config = dict(
    n_layer=16,
    d_model=128,
    n_head=8,
    n_kv_head=1,
    head_dim=32,
    d_mlp=512,
    vocab_size=1024,
    activation='gelu',
    norm='rmsnorm',
    norm_place='pre',
    norm_eps=1e-05,
    positions='learned+rope',
    rope_base=10000.0,
    rope_fraction=0.5,
    qk_norm=False,
    attn_scale=0.177,
    bias='none',
    tie_embeddings=True,
    parallel_block=True,
    extras=['capped logits'],
    init='trunc',
    init_std_qkv=0.0173,
    init_std_o=0.00307,
    init_std_up=0.0173,
    init_std_down=0.00307,
    optimizer='laprop',
    lr=0.00258,
    lr_mult_o=1.41,
    lr_mult_up=1.24,
    beta1=0.9,
    beta2=0.98,
    lr_head=0.0116,
    grad_clip=1.0,
    warmup_steps=384,
    schedule='wsd',
    decay_fraction=1.0,
    decay_shape='cos',
    final_lr_fraction=0.1,
    batch_tokens=16384,
    seq_len=512,
    doc_mask=True,
    train_tokens=96840000,
    steps=5911,
    dataset='wikipedia_en',
)
Each number is 500 + 50 x the weight over its row's rms, rounded and kept within 0 to 999. Layers, rows and columns count from 0. Numbers have three digits each. The size before them is the row's rms in percent of the matrix's.

# layer 8 attention query, 256x128, rms 0.127, rows 0-5,32-37,64-69,96-101,128-133,160-165,192-196,224-228, columns 0-127
092:401557504552470517469470467503497552550429511545554396499490589575496555544418524514540463520549442531540477496460503429491576595544499469451468490517471531555508480468405498512543537448537415458573501469535576457460535624519523531478429504606496417497516455447530452549513450472453445472458447536472455469417558473585512442465463547420473410574463579420440382431513522547524481494503
133:492579520536535534424494432446570553456523508502521468540541502584499609546540532478464480496600614511526461388474575532502528497494564426421586469503539532569521469450530455498463577474543478526521472376548487506488525492563506566462518453514474527395419500538401494532526457427592392483472468501518419480457556542574475458507500477508495486576556525468440386476443480510483597528536
085:432454509528406489542499517519441452564437513510496473441497520406460392486441517506496491499459397499498484514496464393450440471519482538557428492437489424475542503530485551529496480505530477493507533649432498535515480530449564418535426567528526521529557454415611437423564506548430538488495535511418508513552438497489620571490537497528509510458433445499605577456595564486544448488426
136:514580517512543514411485457469585577418567471501516487540516474536520606533532471503492467513605576527526475437451583530492523529509580411443526452504500555504510471486515425483438542454485479554538493340571535510505568500532490562473521459509472518404426506554429506560454484491591403449458439519539460444422547534590454435518515490482474444581544515484464402473430477521474594517570
148:508583530528535525391492443489545588433572434480491493533521466567515626559528498488515479516620562507488506439445573501535552564503583438451510461526507523494521471499524442446460544431495489577545494360539522484461576477567510537465530463489484507454452509557445482518471466455594395461490447496528449442452562574569431437512469442466490448576569531484451399462435500516472589535547
097:480458506478506445545490535393522402570480516469512501496453545501535497454619542520425420485498547483489365492537500555474469498467459535587493491507443505494525458427469486533458590594416515519428508551427452512610458515483490606606493492481489524478465421497502564398523517532480471572497553525438488559563445461556573601479543526628564596497504519483472553535465558459508499526482
054:500602465470437498471557477497407400479468602504497565426580609466454473471453521538479514560540394457458458485541499509563464488528517514491408443634444560473430461523543481531402454572557538469511423496594428512487479496454555558490439525484453527487497506568449364493611480467516498448524461522477440509463463510495512560581491495520529550528517513487496452472586482576440436477480
089:360466500495465509461507468455469504539438487551473513520541402553561445555572502459504550475538418426524496559488544464527527464527407536529475457482534540654450544467477426500469417531484520459523516520512529534512591427501613477467470544539470435413505540464591474521465443464502512481516509528545511492468406555527576500399439479431639543588471420472555522451516537531575469505482
082:451544474464536507514452535437538592627481569438503442409530576583544573481525621480480511481479520598482453499477441447479410399569505495491449432485563526521431412548567557554439501504467568526482550543512440534467482535464509468582432488492501528562455389453484431500583573476488489503513503436525452527511572536497527479432565532510555557484461534425452479544567456527557459457568
115:470438498593490511489528546451472472485462523586509517540440482401474459537502454494415482457516494454486537513529571521462479555453432485469534525435545558609491564467371336494476426495535511447515444481550527502490438532547552526417509482529494431446527504492525555514413410595513485544411496534483538489525381471499568523429501484474429396547563454511554583416506566508536485533450
106:490427526550432489465597518489452502480465465558526558584468510432512369542444395493458530500526490458468537525522592517465505515390432478514491541511522514555530569501368374458521461453517470500505469485562597469490477480528472555408508464558503431490533589510501542541475422539508543546433485538472563424550397466485538478514497444442394441547524426546522562471507581459529484549439
092:482366494512498521532515516548418466503526615453491468492463508523511559414505518508475405496502533497527494481500435489515478502619503461616433551531480545441480467480476513608560550538498469445477478454426397480579547528395519464465461592430509542503503413447470403415512482448553498466520605444474452553559505455441506550508478516541527430454531536564456467498535481471387479471603
097:566418437398457529552499542419457575519478581573592499445500456501538486507373513487514509458514384462452534562504478449517572547530384474464540530496528581575546469517424406501548453510511476522564587497540488515481559516437476446483477571601449463510479505473512468473487436562464515576474546424500514546580473481520476458442550452478531508513497550550440502484546572499567377545580
131:542548506484565572430448495506478569459506440527491482512565448518482538555519457520526491479611539566533481447471570541562474508482561418465542417558514601457517500538529459468472467393469443473447517433473520496485585559523522510530558462406451485404470511575520572584461426475540435457450480470415532486444566546525531521524493474433517467609582429510440402438489484494390572436545
100:415466448527542489561485502478470476502457592516480425458461494468496446454584559507481489540461448424508508533548417455475579566513398595502514620418532512592480553455503474558543395569550478477527465556498445548477459463457528395542521650527503500513549510399528448507588460481501536512524555478594481534569487518468512498460521487522554538497425522436552554498510551470573439471400
147:541562517448502512458479496541518562447592437502496560533569448520486527568495437539569485468603545582481536430468579556496466498491612371506482418540482571446528478516553506439441565448441494522490569396497525506528602548502492547499490421442455493405454506563506571545383484495559446466469474489435500478433528511530500514544488479429489425584564461538453417499516506541422547500566
152:577517493482517527407441476515504546446573434545517559582551432511517549584485432519539492475617526560512534452431575557548470485457605372493514438561493532459545504530552483428481556425441493530471543462505521506490597499548527552489517412470477478423440514550510545525432480503577430464454523498429516456426535561525455523543467466448519429545567437557479391490492500563414534459579
087:546542470477488495457513519387527458476560495407441477509452561438458517456534395513534433527536474438570449469601483462467611500475497597490555514461447451469465521461454445426425580480481546501433498508447456512469466524495509523498511512527496595435494461489567622443542523508535390535570538604508504534516575459602467515461565625605443493482489528449507480462440571528502516472472
098:467411452510548595538477497530523577490432534559446488499495484484560432510430521486516561489526417500488577493404493485546460514457521485446514455475554436531611626459476457517549442451518467534545497531460553409478560511476436386487520514410515386530550471523477398596504497502528459485464435559527490442492563467550499389510504508515620503542487494414571480460476493489629488466487
132:505608516495496564445467459413531580487479434528507454466540503499547516532483522424431412604550561535515465455363590539525469481569568446514511420528509488570521491624532465485446533498448486535490489471404520507417566481502555534477473408464539482524438507531452479521553535406537448400532483457510382432461463526560493585501468450466431480539559525484467464418491471502521561571491
092:448376470495475488515519523558533478534501582491486518442471507468478460448547500553516568441542404483525528531580386446477584538479452586495485595400498478473441514372474505523546480492565486498474515529581489498546479494437512446451479638446452507474561456477558544444528423484523491558494545499489528536535580530493490414490605541545600533513391491441579473503481522472552431404499
138:549655537488513508420459482415556551448506421489485463532551492495556536551497511456502407583525604538458471452410594507522451517563624421516512428535499482530538517592560487471425537515428510556527470420411541543445568449516494529506501390477534519500412495551483472540491566474537449438496460508518440467440480533561476562521470433481436438506591500468494462427504498541514555554483
129:537658553501538526398467464452530573435523442494491465515493489487533519573493499489483444584563579531498501464368599526531428542529613425496494433487501464539522514585560487446412560481467498564521475452436512531412585422507489543493471373474544490519449520554486478503468540472534427424498472519484433465447495544554480542504458429485435462488585480500500448419477480561527541576516
092:511357561468414507581478498508473468574490520503527535449518492526465509492512423540516579499445472363571532525586468496402614491486431505483487520568501481448559482444463517487532476476498565506398569521501464537462453525488594511531495625518440552454507554494448463501463529552510576610520562507397521516527509461441527428529495566545478530590447546515473531613474514458467454451446
093:525470482467472507513446527491527575485433408498522414453459466511631425571406475512517547518473475548533472545461537477484421564464486483431511467493509413568536548517542395513535481481534396471529521651397520492482473570418463496559487522503514473536482489401472489550533557524518486443501515616531545461452441487579419527489514480435503529480414480530470452389456555460546566562442
129:421521497470577626457530437446494539459453515563487424492482451492562542512566517527465466537525532514559597476464472551500382538415512481487512457538584549530498511521520484577558502576465423552554447459539525531476423547509539554538418447497445496435473510532360445498453489402491445529496422487540423499517452533581569571527568441540548523527529448511430541517497486486565527625448
083:532537554551441354544470594538471457567466505437475558480515569519457427447502510583507454483491508491451443556537501485469570471579511584518476506394400506536577545484555462431494439499519581483440512569494451520508490430436427417460532614498544513456492477433648508432591523514512511465488531503447525466519500506471450513471452548449528514457454523547539455443498459454496451386566
117:466510497438578602456537461403508544417535501500490480506470434451532543534544480478440466529533514525574571466450507490517376586434501452492525459531575565451439494534485460566532516546479451529577486436547545531474505554511570590567432398447497518504467499540383456516381478456512456512452413504560440490504454508578571548556564398504491470526504445491419512529553529488523517617469
124:438519463450578579432526404450463532443514521513482456492501436522545559514527506467456479515546559515554581492433512505491403596367501429491564446465587560503458507510457441569537531517497451575568513459521560507489462573466515512553423414479474453473469486551358444518401453452503447527418409453541451462547472504568575504554529457517521514541477458504461528460522516426493541615492
099:512427505509419520535519539484562478575427526534497504552448515509419520415532536516450495504540497537552349506551490458561503421660509511541452541446476459505477476556526398527435458467438453395367414483478364472495494518508485450412476513449501518518581443482518464439481474462477480468474592484422449540441539508516504538460542622526493506487501487493478460471461496507481545430567
069:425533466475581479513527464395584501533461518421546452487429554479526521576590434499467498507511495497507483557567537523535482631462467498506447594463562600483421395542456402508505447499472425516494454470567522455512532532454475556453415419534511444537512534604497369536528472442464471457521449470509421474477397473554536498496471510477522568516502529491428491476379539464444500542501
110:472464533530514490448478487530503594435420460506420497569512483467525482486500460511526492475559447519450422523459562456525491490553474450408489432531558569549499500475493500542514543490485536481578509500553592471431522534392518559525473481503470397387518469449437490593377449521510495544443416444559584538460443493453482502416465507433531432549529456530443440423455596511554577534633
092:476523457423431483564530488512554427584613546483531510458541556474499550541572584499466453476437532443473560475583466553435560555486548566601541557447468488487457520468518508441505466535436560507435511524500412505579470498577488432493475554484532574513463485546561448422665612476531486479572553584480421468555580517520510547530512490525497552500471507445488532581484492504439479466416
110:501479532587549537430491548507431562395412475543465476552437486513510526493453454510566520518557459552509407521441587461536441469480449427431440439516558549496533519485473465560498505461520514492555467486475578503453495527425490547540538430501474411467539501484473526630401394576472506548412408428513614480449459492465504484469439512482440394502500531518513466422507575481554531552589
117:476437524582574501443484543494401575436429499500499436542469508527528496517434442510523493526573447532508421518434561438510445527494427467450448468477566538523528498514451486534519504476525500464539476485505564441415526529476545546486503462538456454442525507504427547585405354565485518547394406393514632518466476523456484512478474519459471405509545488549482421413510586453574540531579
082:487443472452442474555569507386558470587450540583506411460510509499496578490578540505435511494520491502468463494541456483545503350605454479623437571491537479541360437579488448494550443532533446554397494479555435510493528476425509555451501544487473512596556473410514415501609437501479485484538573492467460534530529487486489509485512503491512515496561567501531469472522540536437510413499
087:550509465508448465470509558449493560469564459556513673457504459500538359517499536496447576456495398526399461583483465520536454467443469542446572551448558605497549528447523490478493408458517482411466464548595479471418545589481483433415489541478497505547537551511509529572503520504485462509565514529444488502466492558508445418493465472543510489588506509424491379495515582511538490468449
107:479465521551408530467521493472541586554445587589505512631594575477467506477532476395452454401498548468447528437543504418402445512476501594406540520531523517506482538487415418526484573531464485541516507485591474593508506434550505523455408544504393606478482450473464529438492460482541471499445530451483394477493424502558567466514511525516445481513553541481441516496527466502445540550533
088:525542503420567440548508516518430454527476499424461502407395442463511489534457530559437518530522411553560406563472480577510492524535511461568481483400494545551502442503624527476502348491493542475452514497442490372534477508464484460539514454491628451534542487486530514568534545575505517482567487539451535520539537504458525500423519473470547461534516498484600491401467543442489392420459
118:449466481585413571440510525467577599494490535602507471583583499476456565465562518431491479467526538442466577407518514402493491522465495506422520479547488473497408588517397429536453572471555484529529479495567495622473528456524520488416466526489380601489496462481480524479477446463509483511416490440532465488482447556542545451567507516518424469534499571449406523505578493506467555560561
110:466491552623444579431514513420583621534445564622510504585569581467457546471509463472450537489516542439478552475511523399473464471449503535427542507533495506500440593493424429467503593465459479509544490463606472584461466453529547551405468517536381584515521492507442516457535463472550476469407523477481481470493453524546533453539498517544409489532523557481413546515535485527509535544527
098:433528469556544503513551635616426560477504524552534521502563406402495453463550469602570458438503551367495506498454508516463517558462517562450516421519488464470534611433454503451431493499525472485540530600522518449513388599477507425482508507524494497517532554540488554469464475510408519552504469451526545515520487567444535450411365477477446509518462534531475516483468582435508520509497
113:495501579567583564482606553445412531459512558488432460534512473457586471494588407474437468453532475487518438636492530545384435422570471534428515473481550562531529506488429448595494530512570593558567542514518480514488473554454546575505526426489470474380523446464463524512492471519457459453483493465472455513521446515537524542382555507477494483525600480566464555429489448490484539501492
095:459448395448478423540459426475576507543521534485604491382466507497447518497521578530485482546541524496541541376511427423613555538511483487528487534406504413549459488433438465519500436472528446486445457523507468498560563461514513389436457620493497526505502519458495517472591440416514438491580511413561513484537510475489528495536456482530538516444403542411540485513542566489483395479505
123:527513595538518614431541584545404533434544454459416470629576511481554520492512409485573526438476460433479447569473565575405409506521550502441528370583510487446563530535557577496481513502486571561555557464491516559444458538522523579548557406508470489466530489530486458510466570545481544483453457531501498500461502547493469507482507495466422475547564428593443497463480470507501563501520
118:495551640544550612445546567514425576410479489488414484558545494488554470516556420532534512448478476460495465611441549529370414465440534511486494425506493551510539534550561549512491492528501548565605569486520519520437436522514541580504518407486439508462525480541470500556451554527489515501371426535476514489469468559503513522447488469455441470551557474559413530476465404516522563531523
# layer 8 attention key, 32x128, rms 0.126, rows 0-4, columns 0-127
097:497503595540516555327451482487485550369531396496449451587572466486487522562506498480557478523596453521578465459455567517498466491484627467397528387537514487485480569545553487496483517420485529490545514468480536484475492497522573525513516459505491574486498509546506480527505488471550384483382475503499505487458542656540456533472496429523494504525513458451467481509488480505404601467497
108:532520613545578451356479534502496567432488494547512515507474500433454520589502476507626528498584481517517497531461593521409403500467638422438519410425566489485497604516539534469436546487578561506546501544559550506525443516525566521502537431469491522492521535496457494493405479500522452430410428499499519514449521570475462529501411437454487416535523466544455489465471513563453545486499
117:489511440429474481574511443497484453506467543439508505451515482571565483399470509478456453517425538460475513431458404486599535545519400502510465542587411520545457388423503514511543504530466434509540489422458486470483545445472432473486407528517523454617403523566528485571574526509489599563574492505520509498542443439519559464523588599523523593474470525481504552554539459417523448581512
080:494477529590544475398511494480537571508536502561502470502513452483434521607520477521576519511608484515522519505524626505429457473465611425509548441384583521482505608550566480486432504488528563488507488551561495517504490515546589454505555477465507499427531504526428507481388431489507418420447502460470520502470554512479455498510397415424476408590536495542513440454472569563481494425527
086:527504536593549479396490509524511559476538501563492502551512491465450543650498485530577503474581493482513508559495639497464464472447702447485529402433575499451540591540584513397419483476501535488497501543515513527497481516599572526512563470499461501439561528500470477484446495516515407454441501529459511485413513570477475505500436446442470467565542490557503519475471518595504544466504